{"d_model": 256, "activation": "squared_relu", "norm_place": "pre", "qk_norm": true, "init_std_o": 0.0312, "init_std_up": 0.0312, "weight_decay": 0.025, "schedule": "wsd", "train_tokens": 293300000, "steps": 10166}
Each number is 128 + 24 x the weight over its row's rms, rounded and kept within 0 to 255. Layers, rows and columns count from 0. Numbers have three digits each. The size before them is the row's rms in percent of the matrix's.

# layer 7 MLP up, 1024x256, rms 0.145, rows 663-688, columns 0-127
093:137148119128123112146121089127114161174118155147101158132127088125156116152114196127146121069122115115140048136135159155119104154150107136087105169106111149156130143111145167117191119121144114103078129180142126127160117106149113116123138136120118153114170137127095134079097093139097119105141146148081129107156135109131172109102161148089120179124133174110114121118113136183133110146107
111:133159113111208181121146131135118103088072135147091119104120124136108130133138141110127138138143148123130145143154155152172099082133104082161118147130092123120108136159156110134171139142103118107102148129118126151143153138156163116138158127081116107161112153122128158137150151133125137156127156076121145158087106131081154159132123111100140129131152096160151108172137104114104155155114
095:148133103114134189146122147122119098145153162109090115095072102136105098126129152096138158115102141108137144128107134151140158119188145168142115112125146151135117154147155140127116079083156147170103105124146101084140171108110115168180133112143132147144115137123131112159144095108130136095070144149110153076169106132149117165130142151165096149160177140115150161131142130136156077125109
107:141142153143087175122094124073152111161152100156145102137129125153158135070088125145148172086097158132135107110164136120140115113152105114146114125139140135132107142103152141134121092181115157157127150076089074107151133147130120131135152123148124071120099114127157120131120122092113115114090093135132122156115118137092080134132115189134138166114146100117123088133105104121116118098154
099:130146120112098138112101075106107095142145081122148162079120105131119119149145150146109141133102194120202111159154158132132164085115128139125144097132183089086151113162178135155149140166129129107141140116158110129119127127155132131117077130140143121081114112102125145093149120142146142144142149130148082128125157135133136119133095151114097148145099099114125129151150120167110163152158
090:119141090154124180142103124107145114158145109139163143154103098124077122133146153141111153126123126150140068122137144150148138171112119113156109142157142121108091113151156170078117126131131175139077137122104110114126136141097105157178120109109173156118125120133091083121131110110165156105116122119121105136165125143145106154107149124096161111186095127160117129078096153137092123162151
099:112107117168157143109096128123133121158141181091160098133122138143103177141136197115152155153101155163091143121137128135104126142107102125158059115171151076114078166123143140137121086087151121073116121119105126138165148113142122173164113147132146155157157168159111141113164173150186170116105137132138101091147141173115156113155106155136111161099133158123139166155137083091085081137079
105:130097161142097119131140134096149129166145137127099105085125119154103129110159142131124157184126129113122140081099096163126129113137148103135070101116130128122106163183132116140148149119124159111159138147126125160178090148153116141129088106137108132108134151133130145122106153128146149086116123141143142126144096147159132156123098096139104096146121111145099142126110147146108130172113
103:080093150130175102160120088100149177126154166095124123129101142109072110176138138160119166087145126116123147101114156126143124116130126130137134104160125112133171144123109131105114099160097093102142101140159083166129120121156134102131116103103144136098073144096111130143147160126133114122071108147119133107147120150154136135141130097112136137145158131179134140166123177127165150130151
099:134151144160152135157152140127106131121142170090129133131135107123146155096139136124161130138179116106129142150149148096117155136149152128098084113134198135160125103136162089102139098140100153129175131087099129121112096156105140126123097112144143101190156170151139114127108121138121165139141115153158118134117083137072087149154118135086113150164070134133143095111132144128120137133168
090:137103141147104151125109191108130128119110144159149117101117133147164108129123105183122133107173163121123149114127123148136107128122120099120150117150151147132114128149131161130128145109138108120157096090151113125123138131143098199133183091128151136159125145150126110124183082125112111129144126129145158141119152155180102134094100126124071137131171137101137146128137154105136138156115
100:131156093176114074090112090135109100114148125147127128094135098104098146156132146129127130120135150128098155138146118151113135089124148175120141165100150152104121126109130162110197122082173155105106164117183099151107183140132117139139120121133130163103114157080087168185126119163135124129130117175129141141128131151171104150123162163090124124161114151134136122103126156145180136110133
106:163131107139084138108128112136127100156106131119129111114149165112082171149148136150172165205128193115110135132135095115172134073135140168097163117145094136123111118098134112114114128096121128125128113121110059097110109179145120122105110146151122108159107136117126108138169150133123145104123120130129138133116128097148164169150104139140079097107121161128127121107101124120190125130105
101:153108159120113097114117108097128122135155134098102117127098132118104120170125083089099098139129146118109103133142084142139146108133114134135112125122129119119132113176141116103120144146108130139115138141142167147100111125118093131110092122131175179119084126132180181144119124101142082159159080148150158193156125179126152114140113128144128139173147096132148155139153157130131126097117
090:119156082131121133081184131106192134152137149106158068157133109147164127188124099126126097115125162108115089134091168148146102134139163123129121118111144120132146122146130134090143130106135117081137129101183141130173170107134095160150133130152096078103125122119096104131114153109114115104132136177137138151151098110108119137126146104123176100169109110130130102137127136146125079120112
101:121115137132126136107098116119117114138158111094106130108135102110115092142130138120108129089191155139108098136139149118100081149134141133098131116160130101175147131172091156139141141140116112113106168114152131164139123109127092123115108125128138145152091129162068102099106142112141163072160149139092129115127095136132132127130115114129125104139094165179114170103144140102116146134115
101:093122149145128149140185095136146112186096118133125141190099094093158105131189136137131123139148159139081140121171084119122144105139094092180156110131153140119114134121100134125116122121145116135077124109139131121138132158132097154109100139132119128089124065123152114148120121114154136081093142114100078144130143122136105155131129151104136150166153141142144122105127126103149157118169
091:153127158135115117083124122098083085154136136161092109174171148117118177139125078149077114093142155137136109101164132124150130100116131149164105121092150133115158127148089128111130065156146106112105055160146120140138126093122160131135129096142124131123098130139093128141175126171185133133102167126144125129141131164148123146108138130133135152165147172155110151110101107120133130108152
106:147125107148111176172119143108097114093107161094173148121165104108182129186143153153103137068132108149139080105121127115100148166184118139116145113146099154176110094125161157084166117130110118158121138111142155122141129122146166114179135158094107158147127149147124081121136109149157132109078098159132125132136141122161117114117133154098168107143105137130106137162128161131161109180164
105:111133107103121075075129144111119140114109118159119124110082149135139151104133136129120118158117091125130154100136169121111150068142171106115119081122165178151119149094141139104125158129126157102142106133135134126111102158180110161150076155087131112130118139148148136195131122151116152142111178133124152110108157140097097155138135087085172092119151135149114104106161143119130173116117
098:107130074126147143155102130127120147085094172149153162131109131122145134139145129118163139127160121134089086113122175137136085112129118123067158072165157116129091109135076159125123129107086129104131079128127146145139122118084157107143136123121139130170140073164134154163143148097089141113084113170114146141111139109132112126139119121140106128164124111143153106157128136116116122128133
106:093190091163092159151131108111115115118179130154160150150121150118167087147117092098153099187095158124099131158126162090117150110124113134137133161143125124118172088133125120117118106156152145146167111100161113142147155147160106137117152110142124099122123132116172097084106138122104111108144108109154147142084136126121119112091100139153071178141161130101126136158121143108115125125074
095:167154081192150128127151107122121148136109155102138132068103130118115122127161136107154147160129123155112160139102135141115133096120108131133127104122158140159146143068122139139129103096135135158120133133139089127100107188131148174155121125149139148145156120155134096112127152124112131111094100163095108113104101125108111110124123134114158121130131183141132156156104091121103139127189
102:123129113145102107140105129130119132122097101166168197124140159136151097138153088111164135150170164136135097151112108153121110096101109117141132110133148101139191089111096107107144149065104127117141155129127111143109153094111118086170112164139157113114087113175138114141130098133088109132134102163075116135165146157112151115101133106136163096113129153125094134099145102138139116106142
094:090100153104160098118106184130131187145091157126125113104136144074124155136110124144168135106122170104075130134101122109127124147120103110144101129149126137110140100134145126167156159135121129052165134182121180125151159159140107117133147120125121148083159120117111146103145100147101141130128093143091100149152144112120115165146092168159126155099161140140165153125150145153103086172089
096:158130124120130156151148116125101130135117136137130180107149161087142113137098089112149092087116156125165102104113096141125137082136104136100114097121134108105110123079192142181107131140123113160130126121123123137107159150125121069152135134095137145074139116131158105144123119141124128119090097129103094142104120144142114083103143159120103121123136133100088072132103087101133120157115
# layer 7 MLP down (transposed), 1024x256, rms 0.0397, rows 663-687, columns 0-127
101:142124146109133145138107134100147158092157116138106088089127116160122177125125106093120095130128172117113163107143137102126127124153103126129142112108146130124163102082119147130135140114145148143135078158149159125151086129131120115155103105145125126118147076141134168116135115141118147144108107117203097107090143140096092129154090138107128130127176136132127082141140064133111096126128
104:146139136135160147130125123117119153130156127126084113163105126134153138127130164133116131103129167142144152102120168101148127123141084122139125131142113076131143111104200115145127105118128107116151150148137102120146098118150122121126114143123126106135137167203148143120137119119119149138170133142106159118113111120115121100135106110135124165127122083117156112055119098164069138188129
099:111145100137104140154149158109104117140141132155100133135130161140104122110116153109130125115130141122127144135135158099114174136130106157120122123149105105157136143169157117124077132122143127181155108115124163129138110182093118145180079136156142123160117132128144167155128133134133129122146140140114149116136127126120087126121196102146135165135155114152086142072128156089117135102170
104:118126158137118132119141119117065181140159177119120119171146114155144143177152137151163134142142117137113124130120160073079102131117132117164140133156145109149171152142154115126132136133124176155134141107144134182070129114150109081108094062144136116153117125129110134122106131177106150123122133134125123073127075156092167154115171119110125109151132103105125166138130127158134141132115
096:136139148128127121127125134120106135165132144081082105082125160124140109123099136123151118110126123103122102122103150169147108149181132103087133101140068136102090161126113160132164129140103120142118109150108119124125162122144153135155180139097139101157121113131117130131150123095095120097177128075104111175146118131119092102116166118095105148080143144129123141138112099157105095127133
101:118153148142150133126148155144154116161116168124137111117119156096158121206114105114135121128145132114123119122121166086127061117141160161159091105094114129155164103174141109113109108118131150123130157120150097135124142097125170138150139131119150139146104124140091096099145137103100146136108134116133083099147140138106125107125123134132111109102144097071147118137147128153132118125113
097:071097149136156115106102097136165133113172138125157125170142111114118131118179141105163129107126148114123120122133160111147107133113157153116140108114118124115103130084115135128128116138099104113141133153118087135120085068146083070104076099120107113135128142078147147120128125097190140112095129103161089097159132127111130109139113151142139145125099125148105141144118071129171094094118
102:132137122152108108109117161086157203138139126136115098129123100134119122153118148099113141077142155075112097176103107160145094133115128116110146127141117132093135151141155140135124119153135195137089140162086120127152167142129161131119092167191151135148158124128109155150107122097089160161104095131086131098115127126140123114135128121144133159131093121137135168162119116152118153118156
104:099135106085160120184139135132135123147125110142111132128147123109181084114146126161127133121102145115122133139147152153113140148169129096117139117113128149138126143107086120159133164149134154126088115168107150067121121131084114157167146166129103150064073097107137127090089145125126135127078105106127122156139084168145130112126145124114093114146147079169129132156146140091140091146114
104:115095146160122122096156133147120099087114164121117171087166072118145118105130151149110169164138114165128124126142115126142111106130105141135103168139114112116142140130131137092133160094148119067176152149149155169178107119116121118089162120158146136171118110141146076156145112177108107144181129131145191128107109101156119108142116141145112167138116159135156117103127116144134149132134
092:113168116104110065107127093142142127113115095123139187148110145128140102142090091151129142094130151126115143122104103147149132108132165154110143146109095107086102120126135131129152136163094153157143097121142129182143133153131093117152132176105079147130109143130122130129102128113124148081194129122095138103086120119122137111111109119168135159143136139122111142125112150121106126139134
104:092113078164088130116111147139169130126140120126125116072114135158124153158122144135149104108140098084127099089130142135171158107136153128099087177121147148078098110131113159122140130121126125132169149110135081131100119121110164135123072147107124183142146120078099200125074110131129181131075135141133156125146109133117145095108157134096127106125125136124158148105156118137160122106114
103:107096115111114195097160156111116070149108140151142147133126103140107117193114121126131106168110118135158102129121165138142144127157133144111137092119112148158144127106116108121137114131114120099143127140103122142147148134102132170123094123136154131143140141114108142127139137114083110115107119090120097097140175146174099100158148094075209123149115178111136121141142168103134097105157
087:113103096119133152117093179132123157143123099166115149161113128139153088105118116096124103131131093133086086152172140129163098105128153138146145162129129130160121176112147123188136112113128132163159094126130142143145101091128160180141137121113118082092161162101126072069131147078076129141124099160083116135119148126148158156137112137099046149166135128087136127114108122153143109142125
132:136129107092098145070161129087125122146131124146209147145161137133129133111159097146085131159114150131172060124134109125163129104090094101168105152096094113135120149111150156143122123137103143140133119154119167149151130121132154098132146138195099113117136123125128161158124166130112104150114113135173125125094121129121143117152121147162125106113158122102133124140117151101096094103174
097:125144115105137110126171107179175118129109105151105113115154132139134161133104124126139124077106132118126133138069140145094088093135152091152098138081158157152126155093093138085133117106099129175146117124164114126156107097164135163175117152155161156132116090097132123107150178140168165130121131099177133120133129160123154137138153194129146097138113109139124108127145154131113143085119
095:082157148115132127089114165132124079155100130109134094129167106152133140132127081138125114118102143138105118102144122077141163121133152100122147148160143119135130075149109144158103127148096166087161102108115161126122096179075098156142115127133103088114153112139134146133119117127062098139159114132146120122144136117122147126139157142113102127141128114157168076121156143070119142130126
096:174129129140118151148159111168134134138055099076157135122116118130141129122159118101206145162163175146143131148121139149126113100124124173130129126135148110129120160155125153133130136103099106147117131148146111137140142115181103124136160098129118101150134108124132132122111080124110142094135132130108138116161094184122122066114089162119114125139106102179117084131102134128157113126121
104:111121111090115188163117148138101111147106151140132149162142120140144107163107166114089124101126108117182094120172091117113101118115148131147155137165123130141081123119100119103149122136161124126131164096092155147170102125144139088143139130135100161125105091144115101097107141131105129140113110094131079149111119124124101148106135107102110092068178142157126127115127113117131077167114
113:109114091112107108131143127125147130123097163168127137075104127125116099118109086127119092158096150164127158123111138137101157145146129092113107122145098139146177088141100157132112144155136112113089121154145126164082155083125123136150096120069158153169125146160128161134160101105147096101102157119137144183141100123131132147119140106127139166108100091167151159157108141096129121147112
106:121131127146128128156152129117122147056130137129141117142137149079124148113106117078133135157181123128128135109109059148136168133095106163139134121121197110089119153130126112135113109122123103163110098146118143159141151087137138174125169127100132143147184115147140146129118149142116127120108136140164128120131142108121173128161112175111106153099120110127181110164101144144109130160110
098:111124123119152137137095128093116143172115145124155135136149149116195146151087125112112051138128105140112120144123120080169127135109132135110139147108174146125087123094121139062121111111126097071113111140116145170109145120116138137133102105108092099107126108122138148120150186156126149122116132134146109133140129127162122107133127117127136111120144121094129121162103155141198153113132
091:174124154108112131131121104099099135100121150144090146121149110103129100167127103133174150134109123131160103160153110085103134127115107162144117119178127143070127102162154105099139113114130159113142163128104171167114120134117105080126121141106098161139090134151106141165137178175129124111107140122135145115107136117132132128137121152143120156126133115120157102125135098126105153133140
101:108114085182149113141099098131129132153109150144154094151123119105119111111147140110160079100151135096150117137098124192109149148149135120114136192129124139138091119129148149171174128127127142133118112149141138094139156108097136159120075096120161100106167145129153121142083120176120154139158091101093132125172139119140100129154135119175119094130098100095176116148150147116131169144112
090:109161147144102179133132148135158140166116128109142104127131142123145159158077123151157113165186095165128133123141151139124125143151150163133121097099162096127100089185092143122115120126125129114143139160143119114109084128107147118148137126128096196127130116132160131060124118130159164166108135129097116087095131106126176135114124163132152115140154142135118089123158131150115091128118